From a checkpoint of a small transformer trained on Wikipedia: vocabulary 16384.
Each number is 50 + 10 x the weight over its row's rms, rounded and kept within 0 to 99. Layers, rows and columns count from 0. The size before them is the row's rms in percent of the matrix's.

# layer 6 MLP gate, 1024x384, rms 0.129, rows 870-894, columns 288-383
103:54 43 41 39 48 46 52 52 59 68 46 44 62 50 37 53 36 62 61 58 69 48 48 54 39 67 60 50 39 51 48 60 58 39 60 41 51 40 39 52 44 43 57 43 58 35 62 57 55 61 53 44 62 41 59 39 52 59 63 42 58 39 64 57 48 64 28 65 57 50 42 50 39 46 54 70 54 48 43 60 67 54 45 51 41 57 39 58 57 38 59 51 59 49 54 49
101:52 53 53 40 63 57 44 28 43 43 53 37 46 54 42 58 40 32 59 53 49 42 57 43 48 25 71 49 45 51 38 62 54 60 53 47 39 48 43 45 60 67 45 44 56 58 43 46 51 49 58 35 44 40 48 48 41 25 49 55 44 51 52 42 60 37 80 65 45 58 53 48 36 53 41 51 61 65 53 43 49 21 36 65 46 41 51 47 45 55 54 68 65 44 54 53
094:76 46 67 42 46 59 50 53 36 49 58 52 62 55 47 19 54 38 48 56 54 42 49 48 46 47 36 61 50 53 62 47 34 36 42 65 52 43 40 47 44 50 43 33 56 51 58 60 38 55 42 41 45 60 42 50 58 49 63 49 50 45 58 30 47 29 55 66 34 52 38 62 48 42 45 52 57 47 28 55 39 70 39 42 63 46 48 65 33 35 52 30 49 33 39 43
107:44 41 35 65 53 56 64 58 52 69 45 37 47 45 53 50 49 49 46 62 37 55 52 40 38 53 46 37 62 46 33 63 46 45 47 46 58 49 59 57 36 63 49 54 43 53 51 54 58 32 52 67 55 57 58 62 46 49 52 59 53 43 30 76 50 39 40 44 42 52 42 42 53 52 42 61 55 38 34 56 45 59 37 30 54 36 62 53 57 56 34 68 29 36 35 36
105:44 35 51 66 74 35 49 41 33 41 55 52 34 66 51 60 55 65 55 50 39 44 51 47 58 61 54 48 55 52 27 36 55 53 46 54 66 53 59 44 44 38 56 56 64 46 48 41 63 58 54 54 51 54 46 54 42 48 54 52 45 46 51 52 49 65 60 56 52 41 52 41 73 48 53 48 55 63 44 70 47 65 41 45 56 55 71 71 47 24 54 69 49 66 47 58
095:46 60 69 55 45 52 43 39 37 62 53 51 49 52 47 67 44 52 52 51 40 42 58 34 47 36 52 53 60 59 64 42 67 47 40 59 43 57 52 61 51 62 61 54 41 50 45 46 46 53 47 61 46 46 54 62 46 55 54 43 65 44 56 25 52 65 57 57 41 40 48 44 46 54 50 28 39 49 73 42 56 58 45 60 55 62 55 76 32 25 55 54 44 53 66 28
089:46 47 56 82 56 40 53 53 48 61 30 68 50 59 65 54 54 49 48 47 54 70 51 62 56 39 59 47 55 64 43 54 33 63 57 51 62 40 56 52 48 53 39 53 47 45 63 69 62 66 49 77 53 50 47 62 54 36 56 43 46 66 59 41 40 41 55 54 40 57 54 49 52 54 55 42 64 56 71 50 56 58 34 47 66 42 56 44 51 47 54 26 59 63 54 55
099:55 49 49 49 47 48 62 64 59 38 43 62 43 61 58 44 53 33 48 67 49 64 41 62 61 44 42 49 50 40 51 53 46 60 47 45 44 39 52 52 40 61 54 67 46 32 56 56 35 42 66 67 61 57 60 60 44 35 53 54 43 73 72 74 46 50 44 53 44 56 42 62 52 59 48 46 51 58 68 67 46 62 60 59 62 55 37 53 34 37 56 46 34 57 41 60
095:57 57 39 51 43 53 46 42 43 57 52 56 51 50 44 38 56 45 59 59 67 49 58 47 58 32 48 61 54 55 49 43 44 52 60 45 62 70 50 52 35 54 44 46 54 59 76 29 56 50 40 32 33 47 36 45 51 60 43 39 48 51 50 60 55 50 43 43 72 64 51 37 48 52 24 47 45 34 32 14 65 54 57 49 58 48 53 54 37 45 47 65 49 39 52 63
104:44 55 28 63 52 37 47 34 39 50 40 52 48 47 53 46 25 45 60 35 53 47 50 46 34 49 45 54 56 55 53 58 43 56 51 56 46 46 57 44 39 46 57 46 57 47 54 42 44 47 48 59 31 44 51 56 58 61 42 61 59 62 45 45 37 46 65 53 51 62 53 62 51 67 57 47 47 52 44 60 45 62 45 74 37 62 38 60 41 54 37 52 28 49 62 40
114:39 57 65 58 69 53 74 37 38 44 49 55 55 46 57 53 43 49 64 53 45 57 40 40 38 48 53 51 52 60 57 50 37 36 55 38 37 39 54 54 51 60 42 38 52 54 54 66 51 38 50 34 60 55 63 56 48 48 58 55 35 55 59 59 57 58 40 47 43 49 55 47 39 54 42 58 63 37 64 46 57 55 54 30 18 50 61 58 47 58 55 51 35 51 52 55
099:48 61 48 47 53 57 59 60 63 45 63 62 54 41 66 43 50 48 52 50 57 51 42 40 33 47 56 45 44 57 56 39 57 38 43 55 32 44 50 32 49 49 34 51 54 37 51 68 47 53 58 65 67 45 70 54 34 48 77 55 51 65 42 49 69 41 31 59 50 69 52 63 54 52 49 52 45 57 45 72 43 45 51 43 47 40 39 53 51 54 60 67 39 35 47 63
071:64 45 55 62 44 53 55 52 65 56 53 53 39 46 58 48 41 58 37 49 48 44 36 53 42 67 65 43 43 38 74 44 54 37 50 52 44 61 54 46 46 39 57 62 67 63 42 55 49 72 40 31 43 53 66 40 46 50 34 44 40 47 51 55 42 48 50 64 39 57 53 48 57 32 43 55 48 42 39 45 45 43 56 57 44 46 42 57 61 59 44 46 52 56 44 51
099:70 38 59 57 45 64 48 48 55 63 13 71 29 39 60 44 65 50 40 60 47 57 55 45 52 37 42 39 38 52 56 40 39 34 58 33 61 57 42 41 62 38 56 44 49 46 64 42 55 56 24 48 42 47 27 53 51 35 50 57 42 49 56 72 42 52 22 48 58 59 58 50 55 45 48 45 49 41 37 51 67 40 55 63 37 34 55 49 51 53 49 56 56 86 48 49
097:45 41 44 39 52 53 49 54 53 48 55 43 38 72 34 37 48 41 47 47 41 59 51 59 49 47 43 63 40 65 44 59 47 70 50 56 54 53 62 40 36 58 46 48 74 55 52 58 43 36 49 44 55 59 41 77 51 45 39 58 36 53 57 37 55 53 53 42 44 68 54 64 61 40 48 50 45 70 56 34 46 57 42 57 46 47 50 44 45 53 41 37 63 41 61 39
091:63 61 59 47 43 38 63 61 45 57 46 65 46 51 42 44 57 43 45 43 52 42 49 50 56 51 53 47 44 43 44 32 32 41 62 54 35 41 44 62 58 44 63 56 41 61 44 54 46 33 40 43 48 41 33 56 36 48 49 64 63 54 51 31 45 68 48 53 62 41 55 45 39 57 73 42 53 43 44 52 25 62 43 48 53 32 54 73 58 22 58 40 38 49 38 39
092:35 41 59 59 57 47 45 40 51 50 55 58 34 24 62 39 44 34 71 49 49 35 36 41 56 55 45 46 59 57 40 47 69 36 54 54 57 45 50 51 43 56 64 53 42 51 47 55 55 54 42 66 29 45 58 47 51 54 42 51 61 40 61 55 56 71 46 45 53 69 42 56 60 52 54 51 43 60 55 68 55 47 59 43 41 40 46 49 59 40 52 40 39 62 46 53
105:45 60 56 53 53 46 49 50 66 52 66 49 46 45 59 33 44 39 61 50 70 24 74 52 44 47 44 47 48 57 47 34 45 63 61 31 50 63 54 49 63 60 54 52 55 51 53 44 49 26 57 69 54 62 63 65 51 47 50 40 52 39 33 38 67 42 49 51 61 46 57 57 42 39 46 41 41 56 70 62 59 44 39 55 44 31 20 62 50 57 53 42 49 58 49 70
099:57 48 61 44 37 57 52 51 44 52 57 27 33 57 49 67 50 53 43 52 24 58 48 55 45 66 47 55 60 41 71 44 53 51 63 53 39 40 47 40 52 69 40 70 41 45 54 44 53 55 72 58 57 57 38 39 41 59 57 37 52 49 56 47 59 62 52 55 41 53 50 15 47 47 29 49 39 42 41 66 33 63 50 56 48 58 61 56 41 40 64 48 62 48 53 36
102:46 46 39 31 64 37 55 47 43 49 57 50 50 47 36 43 54 68 54 40 36 50 60 44 51 68 40 48 52 65 47 60 57 41 37 47 57 54 53 32 39 40 44 41 54 37 64 44 62 51 49 43 38 60 65 25 60 40 42 48 46 50 62 64 53 51 71 43 37 43 60 68 49 57 72 52 56 34 58 49 45 52 36 57 52 30 44 48 55 63 43 46 62 40 64 54
106:49 46 61 73 61 57 70 40 45 36 37 59 40 52 56 62 45 53 64 50 58 66 49 45 51 45 43 37 63 32 58 53 40 30 53 68 69 38 59 46 40 45 38 42 56 57 58 65 50 61 46 60 41 36 49 68 61 30 49 43 48 55 66 56 47 46 34 36 63 34 54 42 64 47 45 48 58 55 51 55 61 39 59 56 65 50 40 42 43 55 45 41 33 74 56 39
096:46 41 45 65 54 51 55 65 41 60 47 51 58 44 57 58 59 36 52 62 52 45 64 66 38 56 53 41 66 73 54 47 41 64 59 49 51 29 51 64 40 56 48 53 55 37 52 70 40 54 42 57 47 56 60 41 45 66 61 54 57 42 64 23 52 55 60 59 72 36 39 64 36 60 64 43 54 48 41 45 52 47 56 56 69 45 49 65 36 59 55 54 27 52 45 66
097:47 41 61 53 49 57 48 49 41 40 20 58 39 59 60 57 44 50 44 69 56 43 74 34 66 54 48 37 47 51 36 61 48 46 51 71 41 62 52 49 51 52 41 65 40 51 48 64 49 46 37 56 50 38 65 60 54 57 56 53 43 53 57 69 59 58 67 34 46 29 53 46 58 51 46 35 53 44 45 45 50 56 32 45 58 43 46 33 54 57 35 70 45 51 38 68
099:40 61 56 66 53 61 46 51 60 50 62 72 54 53 48 45 59 59 58 67 55 54 56 56 47 45 62 51 56 39 52 36 34 62 62 42 43 59 49 54 42 44 43 49 48 49 60 39 43 54 42 66 43 58 70 36 59 54 43 41 60 47 62 38 43 61 50 43 44 48 32 49 43 41 61 43 54 61 41 62 61 59 47 52 57 54 38 63 61 53 53 58 52 58 73 49
102:40 29 65 40 63 50 52 47 48 64 61 68 49 58 65 47 45 61 59 51 53 33 53 34 45 45 48 59 36 54 53 50 61 43 56 56 57 57 61 39 40 51 61 63 57 43 48 45 41 40 37 40 47 58 52 50 40 45 68 58 49 49 39 54 52 40 53 37 54 40 62 49 35 55 62 39 45 48 66 28 54 43 49 61 45 42 59 46 35 37 47 68 51 70 43 46
# layer 6 MLP up, 1024x384, rms 0.137, rows 870-893, columns 288-383
087:51 66 66 57 66 59 29 50 40 55 50 67 58 49 47 60 61 50 68 70 48 46 48 44 53 44 58 58 55 69 53 63 63 32 36 61 43 46 38 58 60 46 51 53 59 61 45 64 69 39 54 56 48 40 45 47 48 67 38 58 52 58 36 39 64 34 47 35 58 46 45 61 38 70 52 25 50 46 41 60 52 51 40 58 53 42 43 52 55 42 60 41 35 51 49 65
106:50 80 37 46 37 32 48 60 59 48 46 40 57 40 48 55 56 59 46 56 47 43 46 52 43 41 51 50 41 54 45 45 45 61 50 47 34 40 51 51 73 52 61 46 56 65 52 59 44 48 51 51 45 55 63 44 29 46 47 58 60 53 38 56 50 47 56 53 49 28 45 64 39 44 45 53 57 59 45 66 35 74 50 53 47 46 51 52 38 62 68 51 36 42 67 59
102:47 47 55 48 64 43 42 57 40 37 41 38 49 67 50 57 56 43 77 43 56 54 31 34 55 41 47 55 47 49 59 59 30 58 48 60 52 53 51 51 36 40 59 50 48 46 71 44 64 58 68 57 44 73 40 43 46 61 65 51 24 54 31 54 66 54 49 43 57 71 52 27 54 51 40 39 59 31 53 63 50 48 55 52 43 30 43 42 60 59 49 34 42 66 59 47
112:73 50 61 46 48 46 53 53 37 74 37 45 46 34 60 43 62 31 33 38 61 59 45 44 56 50 53 66 35 57 63 52 62 44 46 35 45 46 58 53 54 56 33 42 61 38 50 49 37 45 52 56 52 52 56 50 45 41 40 58 36 49 51 50 39 54 36 35 58 49 40 46 45 68 42 28 54 57 59 67 46 40 68 52 54 65 49 39 53 59 47 41 58 59 68 65
097:38 67 63 41 43 52 51 34 55 53 44 53 68 42 38 67 42 30 59 40 49 54 63 66 39 56 58 59 43 46 41 38 51 63 55 25 59 36 54 56 54 41 62 40 59 51 45 52 62 55 49 45 53 54 49 50 32 57 58 45 69 53 40 44 47 36 50 47 43 50 44 53 49 54 41 44 39 42 44 46 53 56 45 41 46 50 63 69 40 37 71 51 41 40 57 56
096:46 84 60 51 47 67 46 58 57 33 29 42 59 45 60 43 30 65 50 47 55 33 48 49 46 45 51 57 55 39 60 50 61 65 55 57 51 41 53 60 43 29 48 66 45 58 53 31 47 58 58 48 63 43 38 48 38 41 51 27 33 47 49 51 40 67 48 44 53 45 34 41 62 41 51 48 36 53 70 42 54 42 53 52 47 54 50 50 45 39 45 39 44 41 39 51
091:56 51 64 21 55 44 54 49 34 61 45 56 58 43 51 73 45 39 65 51 34 36 48 65 23 69 42 56 36 45 41 58 44 40 52 60 60 49 48 49 60 46 45 41 51 43 63 36 49 53 34 51 69 42 53 63 47 57 35 52 41 48 50 59 49 35 69 40 45 53 52 70 49 46 43 72 33 53 43 57 48 54 40 51 56 59 51 49 61 62 60 48 59 31 46 57
096:56 38 58 55 60 53 49 36 51 50 58 46 59 32 47 43 47 58 44 44 43 36 42 44 58 70 45 37 38 50 54 48 47 39 53 42 32 61 42 60 58 50 34 40 60 56 44 44 44 67 42 53 57 64 54 45 24 33 59 55 43 47 54 39 45 49 58 48 62 30 48 53 59 50 41 50 63 60 35 43 59 44 58 54 50 34 53 61 50 47 32 48 63 44 46 53
092:50 39 50 15 43 38 64 44 39 57 40 64 46 50 55 52 41 54 55 55 40 45 46 41 43 63 53 40 36 49 60 41 52 48 49 59 54 52 56 41 62 59 53 54 40 59 57 45 41 56 56 50 64 59 35 47 46 54 43 38 41 36 49 56 54 51 60 58 24 58 57 38 49 40 47 30 43 45 58 41 29 73 58 52 48 47 59 65 42 58 42 42 47 57 47 57
101:30 56 49 57 51 47 54 42 58 57 55 55 57 39 61 56 51 50 45 50 57 50 52 53 36 55 63 24 48 50 48 49 48 50 53 51 60 36 59 55 52 59 72 58 55 58 46 41 51 43 46 64 43 43 26 48 67 67 65 56 52 54 46 58 35 27 58 51 43 63 55 54 57 51 56 38 41 52 55 55 44 47 52 80 48 61 53 43 54 53 25 39 21 33 67 66
111:57 41 45 69 38 55 75 27 47 38 63 60 55 39 45 51 56 43 42 46 33 52 33 49 59 51 27 50 32 42 64 51 38 41 44 38 51 57 43 63 44 53 52 57 56 44 47 55 44 34 53 33 55 61 47 55 47 47 49 53 33 43 57 50 55 47 34 51 37 47 53 43 37 56 41 62 47 45 48 30 50 45 50 29 32 47 68 41 58 48 44 66 48 47 52 39
097:45 49 57 30 42 49 41 48 53 52 52 50 40 50 49 29 45 50 47 49 53 51 71 53 43 54 63 52 45 53 39 52 45 56 40 52 37 27 63 53 51 67 44 55 44 42 40 62 51 52 50 46 46 35 48 31 42 54 54 40 51 63 40 33 54 60 44 32 40 33 54 49 41 56 56 58 50 55 62 51 49 67 53 61 45 42 45 43 50 45 41 47 33 47 54 44
082:50 59 41 36 29 37 57 34 45 30 39 50 45 29 34 44 44 51 38 50 62 67 48 44 54 33 64 45 48 41 61 52 34 45 42 37 52 45 46 35 63 40 32 48 38 57 52 39 50 51 49 51 62 47 62 35 35 53 40 48 39 65 67 50 67 28 47 43 57 67 69 74 65 51 44 45 28 51 50 42 49 38 34 47 43 55 65 50 68 56 51 56 58 59 51 44
092:42 91 49 52 37 64 53 52 61 61 63 49 40 54 58 54 52 52 41 49 79 51 52 41 41 43 44 50 48 44 68 31 29 45 41 48 56 51 39 47 38 56 54 57 34 55 46 15 59 38 51 47 43 49 60 69 63 49 64 42 59 44 54 56 54 55 45 47 60 41 41 41 48 61 48 47 45 51 43 48 68 60 49 45 65 53 49 38 65 69 40 34 45 51 72 53
107:38 41 42 37 46 57 52 41 59 47 50 48 47 72 58 35 40 43 54 45 55 59 49 63 47 59 62 36 34 49 47 69 42 60 49 49 42 58 51 52 43 48 66 56 60 49 44 51 40 48 52 67 49 57 37 37 39 53 36 33 38 45 49 34 40 38 45 40 70 68 54 58 59 47 66 50 54 42 49 66 52 56 52 50 54 37 37 52 45 56 55 31 53 40 32 59
086:54 46 48 53 54 42 39 43 58 60 66 57 47 64 44 44 47 49 65 48 42 65 61 46 34 49 44 64 40 50 54 34 60 61 58 53 39 31 50 61 41 42 32 46 60 52 57 40 39 51 43 39 72 38 30 30 54 56 48 60 50 29 38 50 42 64 48 40 59 47 48 47 59 36 61 52 72 42 35 47 47 54 60 55 27 44 60 54 51 54 37 44 46 54 45 40
096:22 44 37 19 35 58 53 65 54 52 34 49 59 46 47 43 42 52 58 60 40 43 59 41 62 36 49 48 46 46 41 62 64 38 51 53 41 66 50 58 35 44 48 52 65 54 74 27 63 47 31 46 33 52 45 50 49 41 62 45 64 62 47 53 48 44 50 66 46 53 55 45 53 46 62 57 52 57 46 56 54 49 70 44 42 68 54 57 64 44 29 50 47 46 39 53
104:48 59 45 50 48 43 58 54 46 54 54 49 58 51 42 35 45 54 44 56 45 53 42 35 69 57 47 68 40 46 59 49 51 37 43 42 55 66 64 35 57 50 46 48 24 41 64 38 45 37 64 39 38 51 52 63 47 34 28 54 50 52 55 47 57 35 46 60 68 48 52 29 41 49 66 51 50 51 57 45 33 64 48 54 35 46 42 46 53 49 52 32 42 61 53 66
100:37 60 58 38 36 62 62 39 50 42 48 64 51 36 51 47 50 51 60 56 74 63 73 61 53 37 60 61 40 55 55 56 53 50 60 47 51 49 41 46 56 52 51 36 60 44 53 50 51 56 37 38 68 61 33 54 41 52 62 65 51 53 64 48 63 29 47 69 55 56 50 54 43 53 42 58 68 50 33 52 57 35 64 67 33 53 51 63 47 45 44 62 39 51 37 52
106:55 66 47 52 50 46 62 39 46 43 35 47 60 59 46 51 57 44 53 39 65 52 49 42 45 57 46 45 28 44 40 45 57 41 53 43 36 45 64 54 45 58 37 52 62 68 43 34 43 49 50 67 43 63 56 32 43 63 61 54 43 60 59 56 52 55 56 52 51 36 36 43 57 24 52 66 76 53 55 53 38 67 33 57 64 58 48 67 44 65 56 58 51 58 53 67
119:50 54 54 47 29 44 42 55 64 46 55 39 70 53 52 45 54 37 53 39 55 39 30 38 35 30 54 50 65 39 57 30 48 45 42 54 43 42 44 58 69 57 72 66 65 40 53 30 52 55 49 55 65 30 54 47 53 47 38 36 52 38 38 59 59 44 46 52 47 50 55 76 36 48 46 60 70 47 44 60 37 50 34 37 47 48 32 57 63 48 57 56 50 52 44 59
097:35 55 58 45 50 58 57 55 42 43 51 47 41 46 50 46 54 58 41 33 62 43 61 48 39 49 59 37 46 31 50 41 49 59 49 50 54 61 53 38 52 57 47 40 58 52 45 44 50 20 52 50 44 55 34 63 49 66 52 46 51 61 49 64 66 41 60 36 45 61 56 51 58 40 44 81 50 48 51 40 59 56 52 36 57 57 57 53 39 65 51 48 63 42 47 58
094:65 50 41 65 37 40 43 64 42 44 50 37 47 62 42 37 37 35 43 29 32 36 42 49 43 42 32 71 24 61 66 63 46 46 33 48 47 50 42 46 62 52 63 49 40 55 41 65 39 60 58 64 31 65 55 56 57 55 57 60 46 45 53 51 49 36 39 48 56 59 58 58 59 42 49 41 48 60 40 45 54 47 39 45 39 22 52 60 50 56 49 44 43 62 43 26
093:68 47 45 33 33 57 61 49 28 41 50 33 50 59 59 54 45 48 42 57 49 65 71 56 54 38 58 45 54 67 66 54 46 45 53 47 43 51 50 53 31 37 53 53 75 39 61 45 45 61 57 65 51 56 35 51 50 45 41 47 50 61 52 46 49 42 54 57 64 44 51 68 44 66 35 45 41 38 38 48 38 48 56 69 54 50 50 57 60 56 58 41 59 43 56 41
# layer 6 MLP down (transposed), 1024x384, rms 0.127, rows 870-893, columns 288-383
105:46 53 41 45 43 64 62 58 60 48 34 57 55 48 62 41 42 50 61 44 52 57 47 62 69 42 59 46 55 68 49 36 48 48 46 51 44 52 53 43 53 58 51 50 61 52 43 58 54 52 49 54 36 59 52 67 55 43 55 51 58 59 62 54 50 58 49 48 45 57 62 41 45 53 53 51 37 45 49 45 61 56 49 43 54 53 71 61 47 51 47 45 47 51 54 46
104:38 47 58 46 36 47 38 64 55 52 44 62 43 61 40 46 51 39 56 55 40 45 46 60 50 72 47 43 58 51 55 36 65 39 58 63 57 39 38 43 55 54 51 61 58 65 32 53 59 60 43 50 56 59 52 64 50 67 44 51 47 55 54 56 38 51 37 47 56 39 47 60 47 47 65 53 69 37 31 64 53 49 55 39 40 57 50 60 44 62 55 49 50 62 56 38
102:47 40 41 48 62 42 38 56 42 59 46 58 38 56 51 43 52 55 66 45 57 58 55 39 58 43 44 47 59 37 36 55 47 57 53 42 44 42 46 53 48 48 63 53 38 61 55 40 35 45 64 61 58 59 46 53 70 58 71 40 56 45 41 51 59 54 41 60 59 56 48 57 39 57 63 63 41 50 60 43 38 54 62 65 39 51 46 32 57 32 53 59 53 49 60 55
111:62 41 49 39 45 36 67 45 54 52 39 55 45 50 54 52 44 47 44 41 54 46 47 65 63 37 49 66 52 59 31 53 61 36 59 30 54 38 53 50 41 48 48 44 73 43 36 55 57 46 34 55 50 54 53 47 34 31 52 44 42 37 64 56 54 51 37 40 44 62 60 33 36 45 51 46 41 47 48 50 33 54 62 29 57 46 49 45 49 47 53 45 59 64 61 32
099:58 50 38 43 58 55 46 56 52 50 65 29 63 45 38 55 33 46 51 42 43 59 84 46 51 49 45 75 46 64 83 54 52 42 49 46 46 30 57 72 43 58 49 43 52 34 50 76 55 50 58 47 32 50 53 57 48 55 43 31 58 60 56 51 46 50 54 60 40 46 43 54 52 40 59 53 74 67 45 56 46 57 59 57 68 47 45 42 53 70 43 47 45 58 55 25
098:38 35 41 53 33 55 43 44 46 49 38 71 54 59 39 56 63 53 54 51 55 46 50 65 55 46 53 56 55 39 43 50 46 56 51 59 69 45 63 26 49 53 44 38 53 39 40 49 44 56 66 45 52 64 60 34 41 46 67 48 57 60 40 61 46 52 54 42 54 37 57 38 40 49 53 59 33 45 43 54 42 38 61 43 43 41 47 62 56 75 57 38 46 54 44 36
098:46 60 46 47 50 61 53 57 53 46 63 39 37 61 72 30 49 57 50 29 59 57 66 48 65 49 51 49 52 46 50 60 53 46 51 53 44 48 42 51 50 54 58 56 48 59 36 57 46 42 55 40 49 49 25 50 53 40 46 63 59 36 42 47 64 49 30 50 51 53 45 46 50 59 47 49 60 28 47 45 48 49 54 45 54 52 60 39 49 47 45 52 37 49 60 44
100:45 41 50 42 29 42 48 59 39 45 52 45 67 44 50 57 47 34 50 59 72 57 54 48 45 45 44 30 58 63 43 64 65 50 42 42 49 30 48 56 49 58 46 54 52 50 46 46 64 28 57 39 48 44 50 45 45 56 57 40 51 60 66 41 51 60 47 55 50 65 45 54 22 64 65 56 50 42 53 62 49 48 59 32 55 50 45 45 50 43 46 63 54 35 43 50
096:61 67 50 41 43 48 47 47 46 62 49 50 41 47 50 55 43 46 58 57 73 56 54 44 77 44 30 46 46 63 46 42 41 47 44 38 52 62 28 52 47 40 37 59 37 56 58 28 48 45 19 58 51 54 39 62 45 62 63 48 45 55 57 53 44 42 32 46 45 56 51 46 48 39 53 45 43 52 41 45 51 58 49 53 41 43 52 39 50 56 53 33 41 51 47 46
104:61 40 23 65 51 58 55 29 53 60 66 46 57 45 47 36 54 41 47 57 68 39 48 39 61 45 59 56 45 37 34 48 53 38 48 57 60 50 52 41 35 36 58 47 62 38 55 51 52 40 50 40 45 47 64 59 63 44 40 63 37 32 32 53 57 49 37 35 43 36 58 61 65 63 68 23 50 71 47 56 62 74 41 57 55 38 46 66 30 57 32 47 38 57 56 46
102:51 47 39 56 54 55 44 72 55 48 62 34 44 68 48 54 56 45 78 53 42 51 39 45 49 45 68 62 54 31 37 29 43 45 40 46 80 44 55 60 60 52 42 46 50 25 52 45 64 48 44 44 63 38 57 42 30 49 52 54 65 44 54 58 46 32 48 46 50 52 64 59 54 53 55 38 67 48 61 50 76 43 47 51 59 34 66 56 46 42 59 55 38 46 37 51
101:71 59 53 55 51 48 47 59 53 53 72 46 40 32 56 34 61 43 40 55 47 42 50 57 58 41 47 61 45 53 42 48 46 46 51 54 55 44 48 59 46 30 49 53 69 46 57 51 48 50 46 55 39 43 70 63 61 42 62 61 70 54 59 45 70 46 42 27 50 52 34 52 44 57 60 66 52 56 38 48 52 32 53 53 43 49 56 62 54 54 41 52 41 54 66 64
082:57 74 27 56 48 59 50 31 36 57 54 42 49 36 52 63 52 45 64 43 52 59 59 48 37 57 62 48 51 47 42 46 45 68 50 51 33 44 59 51 49 48 36 52 55 62 49 53 51 57 55 66 41 57 59 47 56 45 32 55 59 48 53 45 29 74 60 59 60 44 52 46 50 53 62 64 64 58 44 35 33 58 57 64 55 56 46 57 42 45 39 41 41 55 53 40
098:46 57 49 48 56 50 38 60 65 46 58 45 29 59 41 52 59 52 61 52 48 39 44 48 48 58 53 58 51 62 41 48 70 74 32 72 55 46 73 65 45 72 59 58 46 41 46 51 41 54 53 49 60 63 61 58 53 54 50 38 56 63 53 52 39 48 60 63 47 63 65 52 39 54 65 48 55 46 38 54 42 50 34 45 54 51 43 62 51 59 53 32 50 33 41 42
100:61 69 60 43 44 52 42 54 55 52 54 57 51 65 49 51 41 65 38 47 44 68 36 61 54 46 50 50 60 61 58 53 53 55 68 29 47 40 56 42 34 67 34 49 42 46 50 50 51 40 53 50 34 53 57 38 55 44 45 56 59 51 59 57 53 60 32 36 30 32 46 59 37 44 54 46 58 40 46 55 38 59 35 50 58 43 56 50 48 43 36 47 49 69 51 38
091:51 61 56 53 38 58 46 61 49 29 36 58 45 55 43 24 42 53 36 54 67 49 34 49 70 39 56 54 38 64 38 47 39 55 54 66 46 50 50 58 54 26 42 45 53 48 42 54 60 34 25 54 53 57 54 41 35 40 34 52 51 50 53 42 46 56 66 59 54 33 44 52 53 62 51 37 47 49 44 60 49 37 54 47 34 17 61 40 40 70 56 54 45 40 52 50
097:37 55 45 34 52 73 45 39 44 36 47 50 56 59 45 50 41 56 67 46 43 64 47 29 39 52 51 38 52 60 48 38 38 47 52 42 42 60 44 52 44 60 42 33 60 42 55 42 42 67 21 47 43 67 39 50 46 51 60 47 45 60 36 54 51 43 53 50 44 14 37 62 58 48 49 45 35 48 56 58 58 49 61 72 40 52 57 35 65 39 66 36 66 57 45 40
103:46 52 41 49 56 51 65 57 65 52 62 55 53 47 66 58 59 53 51 36 41 53 36 53 51 49 35 58 35 50 43 34 48 62 63 41 48 45 41 42 45 35 41 46 54 41 43 49 45 37 55 55 51 50 59 60 60 48 50 40 68 45 56 56 49 51 59 60 44 45 40 43 45 57 58 56 57 57 48 39 45 54 51 57 39 46 36 40 51 63 43 43 68 59 51 53
098:46 59 52 36 46 54 67 54 67 54 69 59 64 41 44 53 74 54 55 58 37 58 30 47 53 34 59 56 40 44 56 52 50 54 52 44 63 68 42 53 42 56 38 37 78 53 43 39 32 53 59 70 68 59 46 55 45 29 52 45 55 30 47 60 30 57 51 60 45 64 62 58 47 61 58 46 58 52 59 47 55 51 44 47 50 46 41 40 64 73 57 59 51 49 51 50
104:52 33 33 46 59 56 31 66 45 50 49 45 48 49 48 49 44 65 71 22 44 31 52 57 61 46 61 50 44 35 54 47 37 61 42 53 35 41 48 55 59 51 43 50 64 65 39 39 31 64 53 44 52 60 39 52 36 46 52 43 51 44 48 49 59 40 42 60 44 64 54 67 49 48 40 50 64 69 50 47 55 28 39 53 47 56 42 44 49 45 74 55 53 55 34 44
114:36 68 34 48 40 40 56 53 48 53 37 62 45 46 56 68 37 42 61 56 51 49 19 41 48 55 67 38 45 33 54 31 54 52 61 48 61 41 54 57 52 49 50 45 47 49 63 59 50 42 54 50 57 37 31 38 47 41 57 59 53 36 34 58 61 59 49 64 58 59 55 46 69 36 48 53 49 58 47 68 50 39 47 39 42 44 67 50 53 46 47 45 42 45 55 61
090:57 33 39 50 56 57 63 38 49 54 52 39 53 66 55 51 51 45 56 46 48 47 49 61 57 50 45 36 43 60 56 49 34 56 34 53 51 55 49 61 45 41 47 53 40 55 33 52 58 38 35 55 59 62 36 56 58 58 43 41 45 49 50 61 58 41 65 55 48 54 58 42 70 41 51 45 57 48 44 53 45 48 58 55 42 66 56 61 57 47 47 34 54 47 52 51
093:55 41 57 53 51 51 32 47 44 46 44 46 52 36 46 43 37 45 60 49 45 46 31 50 64 43 45 48 46 36 50 46 62 40 46 41 59 63 51 48 53 53 53 45 51 79 49 41 43 54 60 37 57 57 44 49 54 32 53 46 56 43 53 53 43 47 39 51 44 43 49 40 57 63 44 41 43 53 45 56 46 56 60 54 52 51 47 40 65 47 52 38 51 45 37 43
095:62 44 38 57 51 48 57 58 36 53 65 50 55 46 52 38 37 37 47 44 50 57 60 47 51 36 31 50 36 64 58 32 48 58 61 71 31 26 44 61 33 55 47 71 62 47 48 56 57 48 61 36 67 46 47 41 47 51 43 63 36 60 57 52 32 58 53 70 60 58 46 73 66 36 53 56 48 58 43 48 46 40 57 47 51 65 39 48 35 49 53 42 52 35 45 50